{"intermediate_size": 1024, "norm": "rmsnorm", "norm_place": "pre", "rope_theta": 3010.0, "init_std_up": 0.0483, "optimizer": "soap_variant", "learning_rate": 0.0162, "warmup_steps": 200, "schedule": "wsd", "decay_fraction": 1.0, "max_seq_len": 512, "doc_mask": false}
Each number is 128 + 24 x the weight over its row's rms, rounded and kept within 0 to 255. Layers, rows and columns count from 0. Numbers have three digits each. The size before them is the row's rms in percent of the matrix's.

# up: layer 4 MLP up, 1024x384, rms 0.0478, rows 427-461, columns 256-383
# down: layer 4 MLP down (transposed), 1024x384, rms 0.0483, rows 427-461, columns 256-383
# gate: layer 4 MLP gate, 1024x384, rms 0.0488, rows 428-462, columns 256-383
up427 093:104098111169073148142084092122088113110117105113126158112124097127147138099147091111129103113120139100110126167132132173108134121180146125180145132122097137145114130179099122115131111101134124109092170179097130150147139113126151155120139157122118144155108119140132148125133070158106142103135114117109068121156118119087111162150123095132131116111137176131146137142125087120209104172195
down427 097:109099112144097156117101117098094101096129113128164117127126089092069110146137128134140127158127134128143136145120134118081151143163154115122127080125137118153127132178108097129123125113131088130119166151106124123171143123144161152118095134103125121172174141156154130139121145137104077144121157144166097165168114125093134164149134095134128115126144142108122147158100115135146160154109
gate428 097:140133161101136130113140112125137167127115109082104117144147133151139085164119150146118121104125156123138113150117157155165151173107153137125168127157171146159151117092153139164119119116122135118123177166105174118124096176175095160081149156120116105120127169141115120141153120105177086134131166130149132161130165106131125118147106133148120113193099146120132115082153095182098088116114
up428 098:141128128089090152158132147124137108108146105144115136141108126115134082107121120134134102130103148129072126152158161105073103121168111092146163130140144145131117138142183115165152086131086128148130101183147124109118108107123127134115118127098133083156128187118121126110170108116093161144117135153088048120127172073140085096147157171097140144105142127096119117111183167123139107118129
down428 101:100126129135099143160159144149124141143139149135114135106094097117144101085106125146126098154178134092113102115123114100131156101153146133131122134068126170095146118097103181139122131150140047152088112131144087101135087134095117149124099107116115117123156149129135163118172149130180164132117146163142156128078098125094113129138153105093125153093142140120156165102114105158152112164131
gate429 094:122174100141118140130150110089125125128115142141105150142143117148145152143148144147132149092152154138102128110150141153139115115091111106175124070138130147167159104120181112158130087136150123162117134133111140149128147116154165140164111115123132094144125152125117105112104102104122114155188131118186081126132153153097113152142086089124084142137176076118135130126163145108094167123202
up429 098:115092071093131159135119116156137093114117109109117136157169145178145167132139098152098129136107108111136096122124159128118176105171129148148140155095145149117143140124140085142146121120118137128124093139143114134115154135149117122146114170136134113175142119115160183123106146135095113142158144149146097142062122172153076101120153164117124092089084125109120140177120114090129118131166
down429 103:114163101132127155142135135126153098125129157096107126116144114118184115104105115138121117098061094151116116113131081159095147127179140098115154113080108161144135098132141131121174097134124134168119107103118115113128136109127131153154129122132121173106147120124158082170123147132074137069131167126142118158122109107164110153179157065127141149130129185135115164155112106114101129117140
gate430 102:177105106155097192120115145116113116126104107096075150119103150121120084129112136064124160113126143095080135149118148101097162102128134107109131117167117097201152114137138117130148154084107157154109164121103103159110099151144131132142124135127137079112156112090115118133132090143113194123131114111158132140128106153152129124111113122175116177152197132102159104157138167138158114152122
up430 100:127088154098110141105127128156118113089098121106119127129144118099168103133170146119121160146160136149125166164126134145138112151118114136123134068133143099135126069125093080089126136142109074095119146122166134136093130143142162158142138152119167164165124086135136144146140138115120125135131121140132116109154161106171113129146113131160145161138141128155115163126150104123143134136114
down430 097:131168086109111130114106133137128091142138070144126153134124150124146110132149124128140112156094104146148176148143083109125106162132113164132134113112109121134125134110131148127110123118149168165109096136123175136121133107135086152116120131110125104117124128131150155128140118111103166135116138133157175132132167084147139149171172111124152153135099122111112112075136138150121118140111
gate431 105:084153143152179091150127110129164120132136090104141104138136103105159195117133134165084145113117106093139122162124159119155098109160117111106157111130162120122117079148127125159137144122126136170079126126100112128134146116149138134094105089089090147153120131163143149148143075114149162151111105152140137113132180118126149093131110105114104138131123130117127113127134152184104106114144
up431 107:107087124132119164094146119145146123087097126140121133136147102114095150136151103150095137123134133177149104146086165072078127116121176143158139132087117144184127135146131129166071125159132154150119158138140126131120137134144072122121114095106110133102141122124109140120134109077144146118110124156120154182094141097128115103077108107127116102136159136144141115140118150151157107111130
down431 098:170129143129106128078162102147169123132170132138156156120150151122128144120103114134141136134140158134116102172116105103142143086149124090090140104067167100160145137147103110123126133119153104113134131128171109126086135106155104138121154120143131117132157177127127096121144152148097214160115155104129137119114131095101060140130112153113137133138132123126132145130124128114148106110127
gate432 093:138125127104113098161140127178103104169120114102126109131141158131091113137166129165140086111115155102136109144104122111130133134146126144113112119083117120106141121177129120079100117068144130134109161129089099164091118166114128090128120069108164149155134134114149149117140133181148136125139111114116163111132098120102163139128157107131109136117089162169128158146129105127105122131121
up432 097:121146134165112131085093139128136125059101141139119186115093126130121146149130146101139150132094112175107118156135140125100115157122107090121117148136172162137103115124149150159134129153125143136115044128153163106178136127157123095116079139166120164124150133138131116110112125085122135199136111092154125162113148144152077135117136136144111100149116139122111117157102147128136127121159
down432 102:140119093151083137115125090107146119079138091131113187148091099112089163169144114135143153173126145128111125131122097103131115171173122128122124138107191144152088094159105125128110132190093120082113133137180122087149104106170133130071088169149159087178102137101149158138117144133142104168116109110113103148104120146160125165101124162129124127089156131140133080109103138147103160149164
gate433 093:122132147118109140136131134150112104122127118132122117113142128090102136113083115123114089119120163154119108158146124124111171166117104176122146124120208118145123165125123105105138137133148140141136099153142116164129142169139086122141142128140112061168154134129102153157098103136109138104093172191152096175090087103120106162173120157135093105129121132125121150096151121118085141128128
up433 091:123143125111116147143120130102135120121142102147180144105103120136101140131084101107115144085163080093118136132117096112124112129193118161145141107080195112191137155102111126100113095092099114104134104077102141154133119103175130149181149127149155100132105108126142162125146171145151124149124145115119116098106135097114139150112102091168143132089140099085147189146164196104074133126098
down433 099:114123161152129173130121168137119085061093150142147134089079140116061107113155153159092136139129151111147096113121138093176097161196131114129089167121088093139179093131183085153085125121108147150146149078081142126132139081138086147120130132120148173123111111113086144165145139119146111106141107113120138135123149140147090137113087095134173105120110107148107133105132173084090104167129
gate434 095:173106137084133110123121111111115108109152170168128140096137107113103115119152129161110119130113100124165167136145127104157161111148115096133114158154097123115116109083102124088147136084113128132143094142106120142086141107110101147064158113111156127083110128160163150136077101124126172103130096151097135133155077142127107153121152142118113122122145186112100124134129148128128170129151
up434 094:101120182116150164105154126134144067125140111147137158151115122117094138158133147118101110177118136175122123118121096124134171105107117137118119136128122129152134153085108148120138120111068154124150144113147142112122146111124116112081128111119156092107127111133117131153103118110126150158078144130128104104108088102122136153124126102166145144138128180163136120147151144147112092149116
down434 098:173130143124122080105115109117157154142124141092059129107129092163099148109176129120160111139092148129120157152148114102139138126096178206121138094112171166122150118133096142150157104094118134100100131074110126125129150153143128125124149129134137131128097106119086096142161142151128137126132076103136149165101126105130114172151143099121053101120130120147134112122077107142152124101095
gate435 099:135167157144122138166148146137112139137140120170114118093118166101109141132128159112119147133137170150080118136124141108121132190101070160095134096111124136158130153137082113143124091108098159136153124111172064129169163114121065151100121133102150126154116125118145154076164146114149106119094110135104083112159188117129150128091112146189120140128140122114125147148174117099136138112155
up435 099:141141120150105170121106148128154131113099136087145136152132114116160116101163134132121152147188124145078111146114066122099102094109113138132149137122087126108164148140156157119148108155140082141129112183103152157171154094174146140124128117134152084113115095135115135111150115153136139102106114166118141205112154127127098114120133103093149128102132139062124103126155142102123104088145
down435 099:085134066121109136117139099129118106100103167126146097131077142106127123160156127109064144144086130147128164094098108138099115108089118091112099126148130150100111113148144150084125102140115131124084103129174103139119170126141117144109081124162114133140166177138140095107143160139072181107109094157132090120126117116099166138130103148143166147113108119127156146178100153109100126107130
gate436 106:111136159121166143142114154123118150116141107116162101078109136124160136105112137159152139118123125201112089134100132090143135143149168092129086112168110148145174107113156150090152099140114133138122133135139146123152137114138167109158158115111110183123129077115114142152170150120120166143115092124142125133129124141115115135114158149115121171166141088116166100092145122122111126129131
up436 101:114140119142095118109111094140121120145119163126102112141136105124098154131144119119149143099118133112142147116167130177113092139113094148070151146096133117125080160112085099140106146101114120141142118129152147169132125152125126179095107130121182106128130172085170111129092122171171080117124129170156101107142121091157116107118148130126133097134084154122113110105103122134153107114153
down436 104:130161138129117079114150096155162118130121121147093112142133134125097088127182144144142137138132125119155136152135127157092110159163080151112119131082157138143119149140098101123080128163116129176107128155133134162132112115132164145119156099110142130109126136143152107085077152143142112144141123148140127130121108167158165152124156112119143104143077146129095082096097137135111095146142
gate437 100:134110098154167171116135098135130099146143177146100113106129142138131114084146135123134122133132141140114142158096132146088126137138125136167128049112185106092131146106119134109098204131121119102121111156124096131092152136124115119108136122108124130108091143119160129124154090150152152156115130147167183135183142139113134119120119103145088146094115091081138113139136151088132122100167
up437 099:161149161115147185091148086119135156139162138108109141119172161119138104101155094117107109134125102142141143116138095128120139107166107118163138104117121123155126101127132140125117132094135106110121136172117146113116171151136145121092076097133127086118137136158078118108130124116157135154178151144142146169175072142132150115146115137129151142119098088151152115126120118127115128149130
down437 102:159131199096161125117150100092084158160095134105114152113139127112109121058148106122154079099084126123143108118134146132137147178135158157135136159148154085161122133106099132126129081107104145128138131096099114131144134131094121134147074161116084089106158118102116142142124161109119118106120135144142161082106112125119100082158108116166127130096144140135125137133100112128124086154127
gate438 092:113103102111119140102117115096137081149111142139145094108132152132118150124100103112152122113079191148128112154141092146087134161134117159111148142130134110133148139111122165102085146151125122134104132109117150119108150101167177109133111219144101118163135119141124130103152117103090121124133116127154135146118144122156121132089143161118093145071150066124071122113131113136162151130092
up438 088:159152139093088137179147120175147104109114121138145113136126119093136107155137128108143073131142087118154134111105157085158153135112108126177147094136147166140144145100162126112121133115124126155150138102119141154130163140136082119122156120084133107102096158132131150095152119146112162121136109082162133112155112141124091101128158112097172104124136140179110109153166111129106099117146
down438 094:155095111124141136156103121108119092117146124141160163117086138137104125105123096138118108151156123152111116132164122162139138122099122112155136177089116132136154110095115107085155128145114158124150173148099094146119098082103163144146102126133142148095116114130095103151113079164119113153121149103140138095127130107108117145129110160155162138130126127107102122132104168093124105111079
gate439 086:094140158153149171126123180151107092154149126169143129117186166137129119077102147093146110107129099088107083147101173155120125198132135090102067173167170084134132122104111122129129114090131140137108135102124130100142142134106085111120104108117121116143184076131134159146118152133146143180167079156140125162140130129118116128141125124155096127151140167072156110115097110122126125138108
up439 089:124115143170168108134125105107122066152142148169123158155136150123120091158104149137128141153088154095144130127183083153148130184130184144128149133106123128108158121135133146150111121123103089126148151085142155083126126073132156111123138156119121075154159123118177104119147130097148145096128103126155110110083153161145153090104149133087141125113115120155170062115126136111106107136126
down439 099:100123153124116067117134122095127122127147116140142097159131116129129129128125155127044156135084127107159100145122123124139129168132119172134137127130122113186177070129116119162125126130112119160143104111167099093118140100121120120087104149150109126127161100120172119118145172146127129106138030109124091144097137190164133131101106113139121144109128127095128113115131144122108108128092
gate440 100:100137126141178098134116143151160141155171146130153111123100116142161125163144086139122151162166112120103138109150141135110082151150173132097094131149105131168133123118147127103179107109125146110118116125128122143137096152113154118121181150117155151100106156144136113133125127116124153116104136149128132092122102133132149145146129169154131116126130148111172086123117130148090103129118
up440 099:125137142126128153180108166077108144164116086127092143118113151111155117136146130088113103150139096135130135113069122128106117129165145138145139146148078152171118109167119171157130136117122076124150160129105103106138144167122107157123160112104118123123118146134093129122099122150094163107149106119087154159164145150120158136137168107090146147113133142123154129114134062106119100151110
down440 100:122158152097122131089131102087122129115143126142120113128127128109121139136136127094095151088148150122158175141091149157096095117155125104099109136160130140099139112171077127100072112116116126109156174143095077131108130157135094135128103093121098105109137120109126134128148130179110130122152122131100156103150161112099119083139141122128153159084167148135116160129104130110133133124143
gate441 100:135156136106109127102130120146093115120114113166120163135150137141099117130185106158155106163130127086110117157131177121118143156092081142083125130141108143116150123142128175105126076147085104127120116093114132131170136143113130118137120195129090146158153140114136110100142127091134163150099108123127126093098092190157128137109108094152127154122126126102140137161117149156126108124156
up441 092:149105128156152096081152144129161099121157097108143100115104117074150138111087150126082150127134121122120100093119104142087129137127159177113124140144103148187074093114132147143126138119163160147117116173110117119109126094139110102141130102135154095100093107093109182124141128156133161120127101152094129141135131117151103110122079109115142131136100130115137138137173082154135117183159
down441 094:089142085129131091111082077159129135169119154115095143138159133139126173078072168150140120148139143130123099146094153075127112137126150107148158137098097153155086138113141166101124131102108126156100152147122156115100149146153136131143139135154142069117138142136089121122168104191123140106132124110121140158097131107136144104123121161128131112146111156148146161120110126119127126107110
gate442 114:104133113119095093152152144148080105136135186146120162109184109162107121157126101119136147116114134119123169140110124104124153152133135090090143115127122171166079101106142128115106194086160114131107135151112128154145115081156134124123135147124121139114173138112129178163151150116132115160132107123089131181117112112132142121112160097135119086115137131114141157142127110159074095178121
up442 105:143124126135148138119151149135122113128147118134147082118117141093154148125112159097113101161134151111132078152146138129088148159113151106143099143107156114156132163134114130153088092130128122127110139097165121138128146144153124107102155108140165082119159111104173098113109128117158108092107093118196131094129130143122126148088123177118084109170058117143110116151103139149103153109099
down442 101:133139092119166155124133102118101131112120101131160118144145122116146158140152100159138120133108154126111114120126105120146126147063132112101095092134126160151155142139141114138120170124103189129124109105137160139115127134115104123126146133133126094151112138126140112147107112111174122131126123087117122114207167145126078155096123158134145121112141121121060152154118148131092153107122
gate443 101:128095127145116125145108170135115150133121117109123121086075137103142107134108134127137101159199103144076145129093155121164146132101113107122092132148147138153119087139111096143120173146112129134122131145067123120116145100125106142114144157137141169157120119079152116141120134163138130136101134083160164156107117147150144132138150135140178141152154111130130117147127105134141095144137
up443 106:138146172082147120113097148157161127142128127131099096149164147136150139131125127125118120105100088117144134110146116147141116136144148138117177121113095155103129192084127144076145085108125113130130123137151111127138156151137158109147098099109120143096189159127078173125116123139138141143112120185141110075100125101096158135117124130167108105120132189129105151100108119112129157128114
down443 101:126127137142105146137108100130124107166118100138098094124123182139171130162131126104149100104094129157144153145110129171140119087131142106108148128111132185092086110108113150143131110118129107161127083130109122136149209128136142114099162141122081113095142124146123156118122164124081077100074143126142130114111130089165135118151127116189155124137138089124112143161126156126113100122129
gate444 101:111098127109103114163076138151136132144113130151101120113109126141138159114149173099116130114115076143109079128102153144135145124139152133081110112161124108120132124131120151137119170140150159153161110093115139148179150141143145109107127150119142082135130152092083130121135119140119134120125167163118146118144132146149106126145145094134120156140138141131073112088074162105108110087116
up444 103:131137145095119090140146123152132104154183127081156123131131181088142113115138096088106127121147164090155117131079126074132123101155080102083111126090117113097110094139117137125105144117142129155100124178120126075130117135129137109109137131107091128147146144180145171116157114109156114110118093133119104125099113125111122139137132152155116123113151185150122128133112100099178118182166
down444 103:130124127145118093069172121176182146152124161145128163170118157138169082142119116097156148137139119147150176129091127090139141097138130132111095105096121092129113140130115177151101132137122152137115132136087129090109168087126117074154124118134109121112145107141149107120127150095138150090049119101156128103127130130093130136118102167107123108108123120121124135139169134098155152126104
gate445 092:115113183112125137158147145084126125123190122092090116141086116169122132154123129133155114120140127121115110065121174134115146100181128160134127113126123131127083111127140146174154189125140119135132175089149163122114125132129129116153080092157115141133111128117170130125103179094113143147085099108151091177131171119128120106116131130141112078169171131097117102124149138144150141113141
up445 094:173162146145098132175118174103160146130112158152178142101137154108146127098106137135123125160131149118142150143139136153110063105127121145121180111133091149138108109128113107083157116145141146085152133106112140101139130082135118141134187190119152100141099114145120083124151096167087156112089108149084155098117106163127101104156147127085145145136141163134155126137102134151111118154143
down445 099:137141161101100088150087119148144135149133176131148111169090121102141115121112079112151141158140105120146122171111146105117133132137150120130135146147116154086130152112185139117138117138130115179134110082138125126127109111114108164090133161099120128163095099172125105084123107142124171105112171129075142079100101170136095146106124120155124180098150145117162126109130123148141180152113
gate446 098:105124093148176144147143160105170164120145142060108162109146139122095159154150128132095144126119096133070117157086087151139129135151109105120120153107169172154146126119109104145104101127140139109110150124133155099118128122155124127123094099056132172124137140129188125151137104122158122120154111120131098123158129120113091154089096085127128200107156158151121098113149148209086133154148
up446 104:106110110111129117127140150096176136117148149111139147091141129126101135126137144113133122127123132128108124129094098141114137126149143141129114137109166167190162105138115150097094117096151105129130139118150120136064135154148149109164158129133118084098145099142154125149116126116126130111147118105123106163190078132140081143165139126139096158108133153165105111144133151141125111154170
down446 102:093076130130146132173114133091131135164143124101148177127125123141121143087085124109124144132146148133129139109111140137129168109145087130144128127116129122126117141109111150154204131130133114089137188109160153146130101147110147137117132125126134111100159084127170142147144144095126158113120112091109124116135101140138081098119120133111124119172120186128134123178151147162088138119148
gate447 094:129156130157108119144182194167145145133153131155115098128128094112106080143165142097163155153135128134154140108119167093098141156105101118129122088123098150116112154147147095114141114121149151110157118122113099100100092135144133134116119118136135097122167096118118118138120137164098140153158115116086119165112141146154122146141138111140142108159104134134164140105137103148149118143144
up447 097:083162136118122103119171155127096143120122099110144155139107097102149132123102125128112097136125151150156168118111101106124130117090105108130125154134105154144117177133199118129125120159181151116123148145144090141134125129155143149127125108146184088120154102123159127153098134170141134122143127133111108131123195145129126129159120103144140116150138117134117125139108142127155104150112
down447 100:128138115139130131159125137134107121123148151161113146094140127124178149144084109114160156152098134121116150124154132077152129080067086149120159144126150144127132121132106085129106151136164143092131178137152088105135096113167121117119114089142127121134110115134121136178158157139179132104130134143125117148147142125158126173111144091140129129150155101129122125126101133123139133131076
gate448 110:121100139127086132171050109137108170124124175104137132094101170152091096149139150112146098120120131141156114103126120143149097144133151154136104164129137121142129143150144149128140118131145184168142098116151125099103134136098142140125180125135115132148099115110127143153184144130151142150161095055106138122119123171095171136142098142132131113131124154167166139128144100132092105108123
up448 110:116164137130091127081079107122177143150101161112143157126132178132099087103160128141148110103073155142139100143134121166153067152161124112093146108145169127127114151100136131161154142125138164137122119115191138099118147153115122166128171150109132128165095070151125152136126145112126115140128086076124126130171146152128165151147131147126158130109159123175151157154120127125092136100129
down448 106:129108142129105170142101108156141132114128122124133124176137159160131138107111171139153104108126131152109141172111110141179095140131153099100161135160126159138104160097101143119175112128152112140150110151145124126112159132139077149097101135125137128132106105105155117099154136122134127099109068108147102107117131136116083129112128137134097148160150140128135155137115083115108166165133
gate449 097:121142155107173117096156120105106098130127091139128154100086122118137160117118122086102117138118104166096119133154131113129127166129157161105100117140153125088124144148127137154103091085141140142138138137161113184147152132102168155153134147127120111097134123114107118103087135109100151087145127087133138124121093098131134143112077128118117129155115128129159072171095128141099121127154
up449 094:140157158144100147102124165116156126155164133142119117144145118137087106138128133145146115174119148127135106113151122129160153108139102116114123092127133158118142165101131133106149120135151097118150145118143115116107106152168102129124124170145094143101143104125170147115098136106129106131090135125161145104161102111132119163137177139117178152138140141105171098161126111163125076109132
down449 102:128118167143125122106159124133135129129157124150075157087131121106090146103080106110150151141141169117099111118124139112139130144119102144094099100143115095128153111145152130140099139107139070117171105115109108107091123140118124128095190108106091131116145111178174160144109123120127109113130096121166138109142141115153093145133166129107132148166141169156132123165143094141102067095150
gate450 110:123112103105137090176140134125141144152141118153084086141143123089114170161155125138129141104122111184110152106152106111137144127135117091154129153111124121125113136077099119117142153114134112121126092126151111112138135112108115131122085148114169160086106116114100156143126114151124094182137150159117143116144112122122137150117100124168132114157112154198112144120185145156128140119098
up450 105:133138130132120159112150111138124162136102164106084107107115111138110151116150131112083133106126107123121117128108130176156119138108090116142146132101138118130131134102109136077089118120101164120114148093146122128112108141138143124130108085141124147159091118142124111102139110127069082089119112173111062154088067117110114135095162121074104091082129114126150103116073118162057147122162
down450 103:116106131098120135141120127168132091100122192118127145114137143129110105097135151104102134126096054135140110192112115167127186139120095139144130117097149114116134136119117117132125108129094138103110117137150080109111080111122166165151138143093116119124088152105172139144115083115123147118098141139130109170138123091123150125087113132115104175115081097090105102129158158119078139128153
gate451 092:096084159118079156129156156133117104133084157124148127120098117095156108164136120157119153176106094114117112124105090120113123142131141080116113103115136125124141077123154160159124130175089125127142129136144109131143162120119139104142087098119156108086091149122115102130143124143167095136137126103143134128164156105115152120119133145135133117120111094155091084115121110144082129129096
up451 090:149143144112173117117100085151140088157146080134143094183123129154100127089134091132088144163118131138140153139146135113163151160104147122140148120151077139140133148129149114102124125110131103119079142118154093102107121139168169131129152145091131130115143139137128131121117126101128141136066168146123098150146140144160135133117155139145098127157122122087139148134134102114135137155105
down451 098:101136090119146158099117180118105076120093159139155104137108129151138102141122112136100119141124128121118151102087130137150120163141134128150114142128078113140126131171159154127135125217080156139132110145166142115083135115169139126155166088115121140157142131120078080117129109132145153148123110166102112154109139183159145099144122148158095169095132109101127141134147119103109104111104
gate452 096:152142118162140129154116105121129137122111146114119141142180143169157160140149177146127117147131125094097067128149149089091120139126138114103131130137107155134124135160085118170154145071097122128125116146139107116141112098135107129120142100136093100121143178102145093119136093166199154091134112100156122178141155137142111123082132158133149142141132092145131140146097110186136154145130
up452 097:099107127104095158100135119152142146136121137089073104107117139109131128108126126117133130123146131111177149099075091116135090172148136119148141125077071099076120099135128108118129160169111132117114137129123155142130094139137076114116126117160118114128072122150154116126168090112132149175101151163114157135138088111129153094135117153089115138135112088128158110117152180111105132139109
down452 099:097136118099139137155119182141123136122131085116092130140108116075113116093122110137126139152168131146158172111119098143181115175142123108141129101113104147117123146128148122104122140132114124129167108128138159112118071127142122132089127169128131089097126132136160098139121102066130126128119106171104111166145095112138184089133120176095101144126123092134139107128143172099084122114139
gate453 110:094122174131111144134112109162178159150137165090149144110130121135105121110153128153164111087128166153138140118105118155128086122125127082118150113119104093131109172114151134112155105121124159177105117136106115143115169107150093084100148155102122102092117153090128134117129147152130119111147158127143125123123112134134146128089113137071155143095092118109119108109114137104118121093155
up453 108:111109149133162146111118123081127138100096137107108128165111130171105152127132142116166109130163179135096147118098135110123110103136141158150142141103167142086156155103115159123150139142116095125112127157141144104117186095104137128122117114162101089189164150104125126095130141103135209121146130116100072121122108125144166101140121119076092153121163138101146131135119128134164141126129
down453 097:107157172145148137138129116123097101112126112147102150143138129130079129110111113139134112145160115157121102073092111186149168120136108135140149114185092136096112122138093125160153143186134093163116138165139129108120140086145178144102138082106135142123159111094099097099105162124128132122110158107142106157157117138134102112129096156111181111138104143133122122173149088123143121128139
gate454 105:099178121130109149115077118124144130139132111126151164130122107152130139157134147128102102121127116160128176126136119089153130111112103141132139157153121117140149102122151153110114135096126163160118136109132111158089130136101109139165094102081151159158172145145135176107101091118108168110165152131131122102114178116168119124140146131131139130080106130146135128132173147114176047143159
up454 100:118108123197121100107123158153131122160116123092121077133112178141127113158124115167117126119128101136163138134121118162120151108147113145134111103112116132132124134073150105082138092097126104149147165109118108131132145074096129105118098143187098115166157124130150124131134130103115127155097144147111115133165104121111128118106163110118123155129152109136107153136152103100096091156108
down454 096:123122164171139156106144120137090138156125155128136099102129101137150121137102122135088119120112109123082149120072108095172093109154079111132148123088122132157120119172169126163172110117096153093117150144105093143142121168098153080146129133151168163117124145119138151142100119159151131106102190113120109160103100154134123122100171146116135172110141144128151121111166145162135115147132
gate455 099:119096125129105134148140124144153148153135105076128125157169124128140126121134110158115092151134152130115122190139145136073131155122124138129124137119101139106148119088140107162146109103131163128160127113131106134165124162134154131096151157104130143117145112117111129142136145139094145137135143139131136127100087122150138144130093135143122125110110183118165138138170094118128107133134
up455 097:083104095173124114111140191111124137128147109135110180137104162119111077168129098162143088170139128102104092122114146130143119124111134129120121170133097140117125110141128105148090098127095146116094109101093116123098116107126105135175136092107122147139134147102120180121092103105156146117123126132124098099124118101139140133102102129077131127103126115145109102137161107157181135136178
down455 098:120137154132077125092137156090116109105133120180092146104086115088114127063129132114120121120116127132132110169149125105138174131137157142083112133160109120126098123139101173090079136170103128174134113125160158099092110106134134105128125154168134114130107133134154150095145098105124129110132126164140166108148149128160147142138104105141125099164187133170106192107095154132130153139143
gate456 093:151146117122144098108127159128119146150108179144113141111124121136159181134063140083116154074114134115143081097158128199110153154146163099121069152128119124116133110100114099170096106134109147135104106112121129145122091139127111123096185124123143128164114107107153115114117130123154134123067130162129146148083115143120130142156096145120135101133083100108121165154144156129115104102108
up456 098:111121140130115114118165089114147084068125119132151127185178133116140089132148103144093094123155125137132108108129140138162129070118159186139138195104092157131146143146107131123139111140109129132115106151112178162114120091137125150093121122111105171072141172124123141160143143102110149112128097156123156128124160116159150106095089163135190129146134139177162097109146095122108104099117
down456 100:126121112171149111106138169106106110133143142149128126124134103137117124147164130124148146107171161117132143158156127109136131133131108090133113145057121148148134130158174151144131140146113152138152125132080180174121089157145128095124123126149102098083160144145153139172062133159096110122134100166110113143132121136126144121082128123166141163133094133131166105131166160136137144095118
gate457 098:124156141119119119155155099155107131152119128133115138125097164174124139130146135167128132088133130151126162096139141140115096154132116118092135144087100131163126122134127114153170116144115170164155134171186128132172122105133134144144127140126079097167121149111107129091170117109175143136100116104191128142124121113104177101089087123105141127167116127126160136102176110138069095132123
up457 097:135126143112104128135150139151161155113113113125146071087113118130114100154144110133154129148097188129161101101102154134127114121107151133092147147194124157129102097131110117133114161130150171104069127129185150162143138078142121120116127114126068169118108148193093185157129076154131137115140142156119134133129163132126141121142153080130114166176173110154117101117137128116138183108119
down457 099:163143117052136135163105140111115177078127120143104115146133158105123092135132139150164127157136071140152128152146143138120124102106140130127130125142107164083079117100061139157142104057144136091077123157131142091149132122141147105141147104129125122123121144166134144141171117134155118150100105113096119123118109161140167136145121160158135105152133089147118125112146091115112142088096
gate458 095:143110103159132127130137154140110116119151130126129142160172139140129116112137126167130127107136097094132114180123113124089157136090113115151126124128080136173150142116123126119119137100094134147141121135109121150183132134093123159149157120110130108141170186136147122109122141153105119125147147098111180116133084097137156129136126130134122108190120134076111092164131149112094151148101
up458 099:145081120136108117174120102145118113124139120116158180124096075126112152171127144131111163144111133103086131113152114117153189097144072166146138154128130153119134136082097143134114139106120128125127104137168116133147127098100135135149112098111122137165094149113130115118111151149112134143098133113060131092154138131130142175185149106120086097095119123187074122127144092112114133120112
down458 096:141128127098124164099103117081131088170115114087158102133123138101115112141110145148097155108138173138124151092164131170128094113153103130132127204121102168090108149174101084146130175116123133128106129107114167130129081075156106166079128113109100130166096123131137123113124150152103118093098103126133108132132107088105107127117153098102110131122134091098159106108123124117136115153100
gate459 107:171170122130094110123158109172145116153104137117147139138102124083150123127122099110138120106104150120069140104115087155122146138139167140173116113139129104124100138135132120116146113179094143160157140135101149096124110089137117116157111141142127094137112119149162141137154101144143107145126137145133149110114129162122112172161124150120142165134172155110100181134137141127150127143139
up459 108:102101137108156091171104148141138133145144128143124146120154088145143134144131120166107137128163114126165121132149109093103110136171127149118088125128172122154121156134122163131123142107131124102165115117172117102100113127080101130115149141120132126140157116167085123174129128157112132126095120108157165120157142070132144110153108131146144106141138094141126096119145111122125182118148
down459 100:097158137144132099161139128097151093166179129127098098166137141154089127112121132146100082137151112131144143120120089135124144104147123125171122103155101135126111150107106127124149121176146104115128151107125123137090151135105110108172154131130128121142175108156131106088103144122088131143124154112126138127105134078175108180132097143141151098127125107122109129137136103129140135085118
gate460 089:142109152156155140122111193144085176136111134156149137117131120169153104120169127126138137114113151126120143139107120148127114152133153130117144140130130122185113155120143059150141158174101102142066139152136142109157094163152184133140142146129099122126119133156139151169105127092089149140142141166091146123098125126124161117107115171151103122133146121149144144131134180114150118153116
up460 090:138131122101074149109106108128152097112149182155140113133166105113072121116077089108132142154164100125154170099158141148133144147156109128110099120136146153088124078118136140103081127087100149155146130134145122120086096104128079142174110101123165073094137123154164093158139112155146130134125134119106093171125140121163117129139160105140145145136115139139123119154138097125105113134118
down460 095:095111112156163111147092130096090086135122118173116174140156170159108134097060082126163138095127140114130116168146132092106108154129117122132107123117090125159134127149117074112136078173077130108129123110091105144103124122110148113114100123096119169077164135138157111141085141135112128118123116120084144160125131128123118107080160136106115140122130179126137131129140144110104183103106
gate461 105:105093139116133144140150104145162136106104138111154051119133115115122125131109117131128106156084146130159127144169117141118120145145113144131130121128111098161121167098097125149130113182130132083130127117127084118109137178138140153085163121131084168137136122169090140160088146138119090112081145123178098147096125125128144102157130157143117172126152123078133102089155122094115103139134
up461 097:121112092136144164110109116116140128075159167122111129167131122159101143135130156108127076139102132109090132121193146108139119135158134129121117090121136125126111121132114127137155124150116082101127128173149108078118106161081098116124159114101090165142092098152100142128126103129134054157110133094168101121127105167116098125126120120150095110143162166090161131118117123125119160092134
down461 102:159119099133129173129133156128093157134122144117088100163144123125085163094117162137143137114128139122109146095145132133102136148158113103130098139055140148121139109164133153132145157161080122138127140119146126110166151103121117090137122139120124143130091113104169139101103112120132129132138120123096092128129129135158102115119161102113110155134143132119108105154147109136128146074088
gate462 091:120135164152144151079169134129082136159146103100160108128093114148093097130117126143147125159121159126102147094146134157153138175149118171172164160135123122169151151138110153145074125091118096132118114130144142172177159139101129136127137105135100138101163138117115066131138119143147129141125095087146148112116129106162122123090077113100155125171161136152093173141154176108132122115141